Part of a small language model's weights: 2 heads of 64 (1 for keys and values), MLP 256 SwiGLU.
Each number is 128 + 32 x the weight over the matrix's rms, rounded and kept within 0 to 255. Layers, rows and columns count from 0. Numbers have three digits each.

# up: layer 3 MLP up, 256x96, rms 0.107, rows 134-155, columns 0-95
# down: layer 3 MLP down (transposed), 256x96, rms 0.095, rows 134-154, columns 0-95
# gate: layer 3 MLP gate, 256x96, rms 0.113, rows 135-155, columns 0-95
up134:131180160125122133177167105103122122095133145118052114131158160155132115141115065107108088140142062125153104130157120163129139127122119123178110138168119051154148149098143122103168148188121096156119074125114120143144097088155148098107154096173115158106140147177121167160112147156097132084
down134:135085205160183117077133121164125133127096084172107140143157129161134113128083136139097121088117125127108136153124136161137131179147203115075204125147148088149167110149140120151120088141164137127093055168151108126154088156126144152190154146126148087116108102096142101126151149113142134158
gate135:185127164089152138121116107080088094144114148101100211096112101138130112156132126126081102129122106078082154174103092102148114088213160121154165114104104085163123145141169075097094081143056103113161142084083093129107148152197081090079067090151154156123097161145102142120098119173193096132
up135:176141173140146126145094130166188106084169121083133075135123136100129132140130110053089143034167160128130182086107129171127081152162124106121109111135103144078111168149087155163076124126137120137186131167137140205114128059123119123100151124106099183060119132148135077104162182159145144085
down135:157149148174155097120084129156153133121145124194162083149080137186162126094098125094126149084136145164118105091156083184114072160109125143185169163197118130117165106132166142094149066076131178155150144134140112173203124131135107169138202124074077193097139093146151087126161148166114120066
gate136:112165124144175156100092129073105155173091072149160170086164137141105082143097125151072141143129180130147141150141172146153107163139154164140109112150082142087177089129123092172085132124137129092123118099094063115130149083117132141140137185085158128144126125148171153119114119110099061132
up136:101121126118131091123123141120165135091135167111117087155103141101124139090135126144152137090140138149090112110148144051158179159109099074106089154115147048184087150058120115118194115126130128144149137130142172100080097130120172114077115139185121115168167137091106137101119106167185133125
down136:157179141121132132070136165204110102139168136093115137107143112126135127170109101087146085131106132093136119211094142181113152158164177203101145080144136157116149097134141100147168140130121104080135119143128124185101129137124130121124095103092093161128107190187117153139139141085054109105
gate137:129144159077074128057124114124202082115091165117126130142126097148123151086185123129097138109133137158163188101128070141118109122150138156146152065159096168165108084167092164162112125099119147140153129131147147106094146118133050085098113106098137144167070106092094172136095093130081132127
up137:104149096108173141154153077091092128088133080093144096118161134150150051115105117157142186174131179124074101149113114127171129142136113130104125164077120131128140118179132114113140116163109154101138187137150092138133125147101203150133077148100121098116093149137119118137144155168137164062
down137:131164136139090123137089163081114145130132179143164150154132115089161113122118135134111067140121111117134079113134110200135189114127146135112133083132150115085134200164127147122095148176105150183075119133118108114124110146050152125070130143118169148139121087126134180183090105154078056121
gate138:204134089094131069049158117174112153108150077059141154118146148154087144092138099140156137142125136080110117190128095084146047067144111134103155101133076219121086167156094095118183109118102120134122156097117134130139148149141130152130145096150152143150102108116196117133076122084129158160
up138:084172182173097168197084073188105158157128184123077125101098110184144149096191092136109130101138139135125123150152184135106148159142121114184140068106170054171167083103178154155123166053192152132098095149148127140163126144189080151119134106070153136106139099094094133142133179136101165137
down138:138158163165239092170121117205097136153156129093101181107106164058134131053132084172147080128048090159110138135149104092131085149154121161156108108109114162138070160105147095131139123090209171109144119118151120131147133168199121155115106104105156132171123101130140135055102108125148143153
gate139:106147088126128097167098087099111166106132100089127096145218073157087115042145088084146190075060113103152126142088091109089093105104105143091110093131191155191117098110112140123070122137133143147156094167208094154120185214160177159135128156144158099110120044122065125111149080117151128116
up139:117092115109173110174110072147144154088123093173142093157180102136106115070105063140115206139105109106170144099136117139082092125084085100092107116120193134165178128030083133102064143147120146171133098160191147140092190201211208147102135096156145127105120101153064136132177116153185065108
down139:109075087055074139106095097074138178083143159178128092186182118067068140091147091111073166163127124130111141080120113109144111122108108102131114134130170112093140133047000159062162144117055148119134124138154099141088123150155177121142129087165091118124103148098103104173121099127146098143
gate140:200175120144130170101134168162169109151051144126141126159174159121152138116159130120111192150158141110119118198144093098127139145104121130128104141154091177142160081112170158109137120145114112197120143088162139124115149128166082147119155116177198122162142140082094102118044086085131152122
up140:115168113097113155094097103141137127148123111119148158177105163150112116143138154105146171084092155135157192123097122089099138091124120116153190166138118114131118138175157045046120106092087176136166083145144086125165199162120118120203139114159121119126087122138106132124131146116076106154
down140:228137148116187134113124131093108052096083116091128130151159131092145078108125173136082129111148109120099170175128081102122101143051156131088142136090075170105138120126109112096166110101094106144106110096169137104142151107193091126120147080156147105113105084150177107125093126186082128116
gate141:105138136102155166106171067092129103143145069177102136076149063126150150131168131083155100138122111043133127114166133161186094098085137143136095117093109145142148127136139175156103067179111084094137118133127103095150094177141132151135107123171111088117097135117142088160125103139165149070
up141:149112163123128168157167196152123116149084127076095155167080183111149186083118164152149070139160130117165140167102129134128127068221133162085147139152161135165100180116135133109076092094067096115147129193148148070138120122162128141095182119115112173165159142145068116166141129148109114132
down141:089129115076108177112105110128152158140135084170117132140122146115100149114148211116139048129116107111075110142127140112146167070122117168140044119104120130161150149118124164107196134169089109078144155106208128089092139119151110161165114070151114121130076126182084146176106187145151125108
gate142:124156139112134074107118119143122100070096141154086190118086091127117175094110118067143192163169131113177162148168139159188099142135114152123115100140130123113122120165131140136179115110135060111098137119123108123096071154160090068153077163100090142164111142084070131152142166119103169160
up142:124114148195112128099089140144150094111105160144100184093104069091145167083083161083124184198170133079157154146147148142174104165135145141108119107130118161137149117155085164126129146117152118117119146108104091119154082111132118079116106186082079121141060144091115147156143119123101121135
down142:157085098089104178140050123121109110209104132105123141105160169068113114108143112121167099137141149158097109092110153133112170160147174136122165115121098144142153146077012113116090111144065135101109100107126122143164169144067137160118122135124105073106115151184132106155125069126134089128
gate143:154124138143140134122128111148105163100132166166127139153079163196126103111138075138079136121135101112149131130091145126139145120149060093069162133077123130119173146070135105115168088107115103156113129121105070110168111170128129139110068136130124160149108152092154127092140098107121081126
up143:155166113155133145148127142141157148165129107116144103113153134109109199131125084090120159101152166141157145089154103144104088156106064072070082108156117177126135112167143157082095126104162165121159146157180112144166139129113128088107104152157161141122108095166105146134099112113073164120
down143:212151118129158145103139121145127121131160129146143082108112159132105156144122095110126152068108147174126109113142114117109109179118137091084133171219161198111115142116127173140113152075118131161080124180146137158125146129170156121128097174122094172154123101151191092123153106172170103145
gate144:141113146153060175166096098111091100171186096105148159115131063195110123136128154144072099084114119146152169089149113153115126094145139157116160095086164114087129097162111100120154116086158167100163157115147109112145112152098109112129113081162162156094120099112175110137137097083138144150
up144:105138083152133120080159135153142125118112144177126133156089169133130155130171103095126155166147167118103133115098102198122148126128095073148101136160129134115191138105131152129150185084143131213169148142108158193108115091185102151090152126074148148091144157146149156101094199112117122206
down144:189100102066111113121109131173159123120144134146116136129112103183157131127125171087145107131094071120133129131086101142132176022105113136128105154138161104089114118130215125123133119163055133113164141119169100084154139169135123052128130085136136102142093192083154103164177105159166148132
gate145:144077151175123070110202138103120076158136104048119128125146181102158179095118094125119155081164147166142104142211127137078169159162120077121078150160155128162164193108105150129179159074127067125127100112103145166111100138186114091075089145183161133135110079132117153116123157158146099182
up145:129101105095151095136128139119071111099160118144102114171155083167156091177121147062103145113199145135153119108146098185123116150114163131142070150108114118120081157120079151158083187076200118183159125164118139161102104081143236144079122110138124040124153104117174166132175165139123119143
down145:120116143112095106105094131112139148124172131191142094184104066090134078119176067131142105100088142138105117081128098161088126154081112202164138037123144114121073085168118117128110122167119222097112125110118116097148179145167078195077115035118123179122094101139090154115078107126139146095
gate146:127132149111117143148095099154135132077162152110105140182061165132127172149146107035105151175183134126208157119200132104136099131131068116129160117068124166159162129138140185158111127117103091155142113145124124143134107153132110141120134183155138145202140121105177078176152181166144108150
up146:097098152143108098164068128113145131125169129089148100162090095109142092152111144156168143165105143146139124113166085197174090115140173122099146134098128165123093150122112138124128180088075123102175107148116196171080169106118093135098123174122093183166146094104174122098099218136129091141
down146:187059073127144165167148091097101159098161130141131127131128167160104175160097137109114092132141151107138102185107127131140110079139169127169091155136136112120116071106132118187100114075086130093175131086075157094135106084135083105128106077085150108146148130096152088182120138101134162127
gate147:094158170174130165094170160183073132149170101108125137125146138150112164070097095097142090122138143173163141080116141085131085127125091151113115113138147155165123133133120174116115093118138107109093077144161092139119128121163154129104098118093163159148122065120154109145115149124132083132
up147:188120144103161149148078108172169133132109167186103107126137093161122132116138152098142104072134155159106096138106121120140141117148133165081105131080134143158137134124107106120121079167134098099165121075164137125079112163172091115111160111172131119172109108083143069107130122172102083074
down147:104092121111147182111117127166161154185137132151146111177149071110101153125133055152128156100111135048132150142103111113105160127162151166142129157115090168201198118084131103111133123115099148118099146107158149151092106117133085128173133105145081173151161125165148142120119118059103157108
gate148:104143084079139120103080117114167113134134117135102149160166127114155118162131126141097149088043142092082189087158057076157084110160166190188140108075149110092119088176151134142115041083080134085205139067170147158116168162163114138133163088117167111100139090152180119152134114137088110151
up148:167147119161180121142106147158141161116163110116139135157179159150125210107122124133111181170131073168112161092098117106154127125085079146224155120122195076115111180177148088053102158120110235052128105110219092157105143132139137195116094138115163163067096102147154158155137105112104159109
down148:110132106103120227107128141104125180163108123154070138183131114060096129137071154015123175080093090158147087076124133078159125154140124136143116120137153096135145109159038172125159173197137128086141081135146137138200115158076150085148101120106098187127126090118165116186118098114117089096
gate149:124116134131158176110104141144066146113157131184112146100044111132109141136181136109082167107111183048075099123112079059137086142182172059161155106112125110125118073127125142141186150139181102140138092101182129114153102067160105127130153114134102113156077086170152124088129158112149133129
up149:076154162151122171145116134102151115132143166198067181087089076166170149131132101145105161059112110093112136097149083077113101107147155086177114106118125132154124130118092159100159113076145115132167061104117127112166097149170085144103117155155170168132160137196125066116118167107177101114
down149:109130157140074117127131130073036108161132140181155127184130093151173162188189133104130158142135168161103121095119118125156166149144134126117150117128119082141176062120051125138120162112092183127082154071169121146095156127140140112169169100123114109109137109164096157146052089134128187136
gate150:110154166166102094143137133129143118117122160117100178147122141117126113120208103099132129124114103122191099099141114143112128132143117149079121136159130159145137186112107132143141124112173096172128089088123172134166123122141131138136096172161180118198105097089107169158179120114121122132
up150:163150158084127153122108101144134113128131153105061119180121130138115133150108123123092145149145139076121118134153192133127107156089092119109118094115163100120125190086154159128151130106101120137180090117137146156125133094160099132119134080144083106124117100116125103151104131175137136107
down150:131131126108063145115138129157121108085132133121136180142104121120077160112136111111143080112138141111114142125160139116146101135083152052086117153157176141149107120100126140081143092143120142141097137156120098121134118136113106125195122054128122124071159129145114101139089130144128106121
gate151:125117106174130118134135136104069103089195111144164114084056165193131139149110119180091168140165067082117122112120151074107135154126103079130096136179177141166106147100102168178118130110078108160124091171041132118109069166149080106164097126123087097112220107126113093081143131124110109128
up151:201187176162101110135128099150130084153070115092093100163130059126137161154165086036221121149083144159152157137153099149124116115064071135160187132132124173110113098162143157116113122122149096137061075141131150164149126117093157150113159100095165147145117158124119150105103114180153169095
down151:129136144120153131198092110108057095111129124135124198126116102159108136106128156202063161172140089114128165080133151117141083100178126145112146171082129145103116181155123161187092089137090229184136093155029124119143119206123154086099118177162150121090154122167175116127166111148119109124
gate152:170135078159165123076144178098163107077128152123169161138161137164118155113113097156007210145137117096135160183165219159058176153114135106116132194190071133173129137124127168136195090120088103167098105127103229151172088172173142053155111177182136112102137136178133051124174099125153125181
up152:126167099100121121170119151151101144108101051139128176148137099104141174082181162097179098164067144075126088125030122083177125084206098148121190118083200106056149090180150118100084147071103155079142116126207082150105155130096041173167169145095124103114119177083114201134117148104138154096
down152:138124141141145137099095160127131112104117159118108142142143161151138120137144057119034171129115076198080120115121138143113082074114170146171121174113142136102152171138255164122196125151101109184169112158154159146151077131092150141099108142131146178058180123146077114141097115162159100162
gate153:089063146110108092158212178094079165169116141137131115179041152149134083128139144191136125139110150153156156145139112141137167138135090066107129148138036154152143170089118149114125173094164088131091110156066125160105150205178131130115117151122111212129166172122133122143184139093113086153
up153:101124160110085166129128113088100069140126075126128109063088113089192118136112146159108111118114089096056147127133184071188157130192162186161180143150110100103099168098046061169127082143133127148127081158151149115149095120125119180168135102137124109106145155092101108141168164085125173128
down153:167098083111120120101137131153188049105129114121144189115202103170126108131161183193167160133102060099165156120028140111143190117083135177111108096169166134104177063172070128127119127140190134148133117122152124093162037146068183127162115158135157106120125174097141129123109154116142140159
gate154:162111106076149094211117172126108129110088099093174133106110151139143138055132086133134153104123161154112074115096152168120175122146126098127111116147079069081113113100095103155176175130085101179150106164135138114101156098095118108135098143144117137142097147101114155087148096141123167141
up154:178149093156116113105104109120110125168123124163123134142106128178209115088123098124095131148076092083113120162096132103093131121111133117181152164158189128144180153157113057108245118157139114101111097168113137115162120127147112081083106096130139092075125153112127107070151116157109174128
down154:210091111121139085131135094117123156125140091077112080143159131150059098067103100096163169136164173120108103133114163098117138100101176129182102145167135090176159120112118082146178175146162065143142099116120150056112104106102120121107147131137128130124119093112108119087113146113098194156
gate155:101166093127160151164099166127125123146141173116150094127112149129105166123113136142123134130100151126132130167159125146129090149162132090097122150159092142083108110176178132210112134100110098105191081143099070143158134118071077123150113126077105103160131075112134154099153120143150124138
up155:140144086161151176096117118162109124096151132134151143153065106127103116099106084135131183134150086167127105151092131146138112143125135113172108095110154117096134125162132113148139172136174161133085160150087083116142109095099095175177149146093088133154120154120112152130131152205137133131